From a checkpoint of a small transformer trained on Wikipedia: 4911 steps.
Each number is 128 + 24 x the weight over the matrix's rms, rounded and kept within 0 to 255. Layers, rows and columns count from 0. Numbers have three digits each.

# layer 8 attention output, 448x672, rms 0.0703, rows 391-447, columns 480-575
130124101128136116111120140118139126120119085128122081171128145104102131115134128148129112150125114132128141137122155124166118171104123122160140117136152145151137159100121137130135128156101108135144145113128133116097113099140139125125119162140126101087126154164135139090113126133108095118
092097153104132130118109138113109150140127110154119107130108112104139112126077124111118128155101135129126073137153112141081079135139163129086075160120141181141147134114114121116166143150123130139159142124136143140098110125169124088159118128138095121105144128127159110152144153110117099105
100133108128136135112179109130153107144090128155122156127132110115149119142100148122133129097119170116131133137161138121157126152113134135122139085111126110156139122165134119104104102169144123140110113161109151111093163182117170131167165131120114141133146127127149158149105149092135135139
099120098157124127136146145151132130114148134100137135116143128132126124117117126144150155132108136147109080150176102141164098096134151135123119125103123123176114149147135135136153109117114177121145153152121099124112125090151139114121146134154106137098142134103157136150117145134113123135
109121155157139144102165139154123151137138130149120151131147098121109102136109121148123107127131124143124118129120127139156117152147109131129182122113113163135138146108093152138126071129127163137126128082113090121125149140138139064154134111144118128105117107128095125120092143140133117118
150117128110130147163124119136136143160116131105119112159112130136132159134159108114145123159175117114140086126115142109137126154112110077106140109180125130082147112134107159150132112144097162124163131151103122134102158101087128152155132112076164106146069132099108127093147086135085101127
129123093113120130130154142109098162145104129116123134142134137110134108094157139115121139111121152098141108137125106115136121168102162122092117154133150133101134154167134122114157058109126094082142107107156112115114118109151148120125122122118129151161080129174132170073104109084103099106
135146120154129092140130116098146120151147120130150098127134140127077112107100116111132146128120081133138112117112152116123100108147110110121165123161150095141140127117144169127092106146134140102132128153128140115147117156109079124129151168141121062118115099119123127140088168155118153137
124113102142141112104091114167133128082147112114111128139128109110161112112088171177125150145118109105143107084079181132206062151136131101118149143123118135090153138181143136110120127075196116102143205149132147101120115090103132120103114110126158119114072098122124118098095094133154090129
138096098116105068125099107138134159115153150172112108132151145151145107136134118137117106144114162076170103129140139158140146132125131129141101127104147144102154108101146120099138089101141103134147134150115169117204122155113128130127133109148101113094107129128160138113138154158140091135
115130115149129111164122106164114121125164132101089126136098140139146164144137124157107140116103130122120151119134168136135115128114157096101149090145133118102137119127104129083099111114114100115139176107134101091134122115134151115137170116117120101120083132110099114119131136152147132136
138119156150125137114132110131115156137083141112134130113097129130132123129094122145127140130103162162134112155137139118109102132162143132155138122133131111117103165115130063136153128128143160173147105138127113100171123124105148127111127156130118142167154109154130162154113136135120113110
092116146124133152120150109144090122091109153114119132094121151139127156124146115115123160127122159174143155137128125104126191125115132120149100141103096161146147121092147128146149098133135134144122209141131145110150149132111118157140142134135133133129097125115122122128119148107123167106
150162136137123105113140135148149122130116122157152154149110158123133128129115165109118118152147121100123132134193106112114089106126111145135135139122089177098118118121159159146163108173127098119110125142136133184118152118169175100114117116155111157129159139135083138150142132156109130137
132146144145105141123118112102133146124171105118143107099139104139089137095112133104122160130117125122153170125145151115105109120156133156151106152107132123116133113101099159142099140190107076114119139167151131126123113150166152125120136176109073111095170121101105138103102125098163101122
142117141119151117160135144145097126142108151136128135130158137145120120155124076153137150109155145139138121132113139121125161130167107116168140087122150151092128125128130106133140122126118103117130080086123112108122128099111148145168142134079138137130102124139169113149135114113077153133
116155106152117112118133108167121145103104137158088110122105142121119135155111088182110083131114106164145103130103122149151116120159130148113163093107125167095163127089152116111107145125113154167115156169151160117127101084139111131112154110161150119129101141124131164155126130138167146127
098152153124143162144140116139156105171127130120120151136143123147134107154113108164085118080126140072145122119126112126112125125162152138157137099109144125119113166122114161142171134169163152162127114075117098134112120112088114106155126120129064148133138130125165134084107105144189151113
149126100118094142159151111091115159081046120127091146103137178113127118104129109152130147163126077131134115133160117109132144151088147134131134124130144122117123132155136119110149148147074158190152136110134128163121151121140159166138137115152139073119099155140109096120100127147118130132
161095165100141134140101123118126121091140151130144131151144129130109111120119100120096147110097142100100093128141135075106132138127141137107074102142127127140150098102114150116158118110132153121118122155139111137157136145118152147144121153166153125113125142140161148115114100138111155143
129092112158144139134131152113110099150137113144116137107162120111155131132137148114134148174164114115139113112135132147103155142096104116108103134125136130110116103130143144102147156128094136132161147112114122153110103110185170120114174111140079123099155142126141155123101114134158140095
114123154130110140120089068126101132104145146092084122090132130144134133116138135200137134133163103130156125130090136128122105096137118114147133118122128177130159126112078152132102150149134083104150055103136131134141141145112143112102115120143117121103177114171103096133085151070124104124
076107098121151115136127122141172095141130152134102144125095131142121116135128131152156110114144124138107134111089150154116103127143165113114125118112103097090173136119184086145105109152114121125102116094105096130145075119089140111134160137106118127133135118129154123194103145140123156115
135118120131141128116137151094123142144129152135142150106161109131132086157107119139122124127125083148116120125089165112155125128108121145091155120079130116137180115100153158109108115093131143160124174105120102118100110128125118111163106094142143128139133112096133111171096131168131123122
119143128119117130109118155148118111139117139099153140114122132160118159124109146147117177119093090147128084094143102115118135113122139102110123142133151167123155103066112160119115124106152113121104131165147109169104161099171145066125127205134183136113116081150098125136097125091117151179
145165151125113107153134115178136127143115131068134131108112119141117127101168128165094118128106104099132127096120118120114123119085103134103138120121125110097119130121093099134146105147141127101134145119116134160146149100120153128165132122095149127066159112128152105074153093116113102184
130138140123165118093147109156140134158094130140111134130105128126115137158100160124147121121143123124128139132102146128096113134147174113117189165090122133123091139115118083151146132096120110155112111125117078125132128130164135126169151142105143102140156103119102116145124154127099110129
117129086110131136130095137109126113124177099104146120161163117119103105133138139130120126113115151122145108116166130124144109101141129142130116112164116151195118122095111141124106183129121167137113112104124125115178148113160122123100140138121132148114163112118135117123151112133194158088
146094145168111100128112122094158132150144129107156139160134135137148145113158109165133152117138125136155126161098163136127127111132108149131148149101117141106116107130064091098123107126127145136172130110167123144160117152133123142111101120081164125151167098103152149129152118124164117121
112125140144107156120098129118109143156124140112089136098176085125140126143106129123111155133132127142163167118116122115135137120116155194120086108073135128131083139129150112153109138149144125122157115074132135128121103160128149118120122084177130151117106134137118132136136124117109127113
170117099116100130101121142087123107106148132126143117124141106128139136121129099111137153116117139115127159142136158127137124146162141130152145116102140133167127140179194140085144104145136133113162145140138151118128157170164132146157187103146093136148142083109118137137130121115134123128
092132115101150108107117141183138133106102107126168077094120131110097129107136130155146117122138147122133115117107129131141090118182110167131167113123092144084105134127137119134076152131125100157089120186146128128118154088174120118095128157138150122124136127163136130143130129121145115124
124083107106151128105117108137140129166086144159137102085132141141141128148092142156153120158146108139103132131104112101144148125069129135099128121100116123086107132162156119083135095083103108113140149129097110140119109136157150111118105146070180098123106134134112129172129144115132105109
144130127157143090139150148136100151112128098161163123150091149145139134128109110123140142128140130101126104134101097089145155146114109126100137144117131127132144107135153140140132165169122122153146128137110157137112120101138117120121163134129103100156108109160107105137122150137110151136
126112156122134127149168110165140131126140126099099082112141128106132131146126164142126106124129134123155103104111124125120113125149148105172129133134136144123120124100102140139148101156111122107128119181201165081116111167099129115104125161124127075122120144144122116110117117126094108132
092133150100149124129124118120136118170116147131126122131083158164136120117156095087135136151154117150144118118133132111102143141122146139126105133148143150136110088088146127173135162116143134117113132140154143116094147081086145120112115144136107113098173097089171083118097124135155115073
119105135105129171140151094161104166070106135121102109108119134116121112105137157174146145099161149133123161098164131074172074147151133129095169161170112160116086132121118108135120123136098102096166103141146125125102143102180112149098124143191126117145171118081157156144130127168146160106
117132135104112104148155156140120134129090120150093115137150081128106124141114122133139116127136139084124148128122084174100107124117095142103146139169139148148194139128148142119173164159111084165117125112144108102157113095127092158098154132174101151104163138125119112111115138104148122130
155135136129153132145131133139153154116129156119129127113124136140129126149124104181120135136137102108122144121137138097132157145159087138152124140152129110107083114115109155104104090145151149130110105158143142106123101113107143156152137149180149140147103180127169128139101112150139119158
111136132121106126087097127121119144170141122137108127100150148103121102136136123091100081102077109142147103115188135144116156135116149119109133121108143159127120137126134125123141126151112148158127125148099199117119174146142101105139121127143174124128154103145083124127108120140155155162
125117145102137158122112102120093090122097134138098100108127143121110153145130130145150146140140114124135130143103197113098121165125156163133102115086085099129104173122113151127063113167122143106096145151148121112125129122156125174138114134165118138114126142149141132126122112084100105141
129086114139127133133140150138165153108129123134150139116150089147115130126134123103133102129082119140053172132139070165135120126112124114126107162116135101113107122121151140127148140158114132169156127159077137121109107145113079141147139110086146142140100081101115123117106118142126135139
092091096143097121103087128108118128146120091111161151114138141126134139135100154129105149129107144103091106106129116140153127103103120148114139137138099128157140115124146174141118131127148146141138094122132172130139131158142107111141145120128120115138119107109138138069097134145041129123
157148152145135117126123149159124131125129144116117140159130103122138130143122177136113125110132122112115180136124133133124113150131121159111178127110103151106090157123103084133108137114101141155105143103154145089120133154151134141121078123148130131101120094158178107115081147114150122103
126138123129148127143139100144154142176124125132129129119104152135132105155091108145140113130158090114110119133150099129127089097145117097122139098164142126144096103170101128098130135127117155068081103122161112130179112113109101133181170129102142142090161143167129126157118099117154154101
156135129125123168119167123111085106167147128116158121135123130118131120090160144124122126107154111136120155105105109123168128101128131136090175125114146137130137178185114118103083157162125137137122142161140117120164137110163142129113100150139132121135093176126119134138139131134108116167
139155088124133154098101166120130117132158157103144137145143107108137123125161160122103113114117084122098158146129110110100074138119125122136163132125102113132100083080118129107115115129128154139108147134151130172131149112144124136106142122140147158120136173125116087100157091168119114121
139133139098134101117148138109115116126143143097128153113106098137143140115092144146114124115102137139112144135093109146148144106136107139099159147122138133148176114147138133140142161091098088099148140145110159122111142135119140158118091123119121133147125128172104141129127114074107148122
119121133108099138119091163154141128115123125117135117150122138129126137153091151109159132107140132104114148179133123111091154160121138146146095144170121117080117146147139106120138114101133125139135171138110105103153168126126094157172144127110127091111140143166085126125119143111137125130
131124160107122160119125142128142110150136177142128133156101125090151119151134109135143136109108160128093126100116118110128165115120110142144125147104151111133103142098118115098144144178143145117103115190161117152115080116163115106077056105097123126157091146127127131118119114133111163135
120097118151170149164166149119120102148136160124088156134139127154146115144121129150132132136133121112156082155130129126104111135168130094112110138157125135161106129130117136143163137158140104098203124120118116120103121149136140110126111152171119124130168123091106096096113124138120122124
139111121090119190106116132136129190114075153152151150137108124128139159144122126113081128115098120111097129123120128119125110118152123110082145094134150112165107161118129116131112135158124110147160141101114112116106117127093098118099153116125170093122151145152086130135125121155154078134
148153133143105126122116113134122156160148120102086157138142116136120103148112138116136077115118173126127151170113128143103155147126129113114105150145140103136129119092148122129145143155130096111120175111085114100118107143125128108116132109133108134142122134124107126123192128158160160112
152119143108163102137133113140124129088131144123120138152133118120151150128119151122140124115127147086137137140162065139086101103122098115100178141151156126119155168121088113118121148110162103168100153114111147131162175096090090147110145165098122122157127096114108084136099110132132114178
135098146139103105139118107116114137148123110118135112127135095106139105120099123116154117144138149099135104195064138136137121089072129155103096101141085117138169125142128136137131091113139117114163146138153124143135106159144144124110182137150127093040107161159153098133142125133150116147
119121154136128148129110107146108109147117123120157121116113095109153142151112093142132087183151135108152137082107098113098155175132134146142127141117098118054179200131117121118130127151104083131167132107131126154120199119111106105109159157148118113121119110138141153093089126101177103128
131116116140174137149137096145108092117090154119112120132146134098135122128132098151127143119111118123113128150189155120130141123103081120121114112102156093126131117144082146114184116157131111114127149155128110147157091081095158138143123183152171121158143156120139117169139132190132104092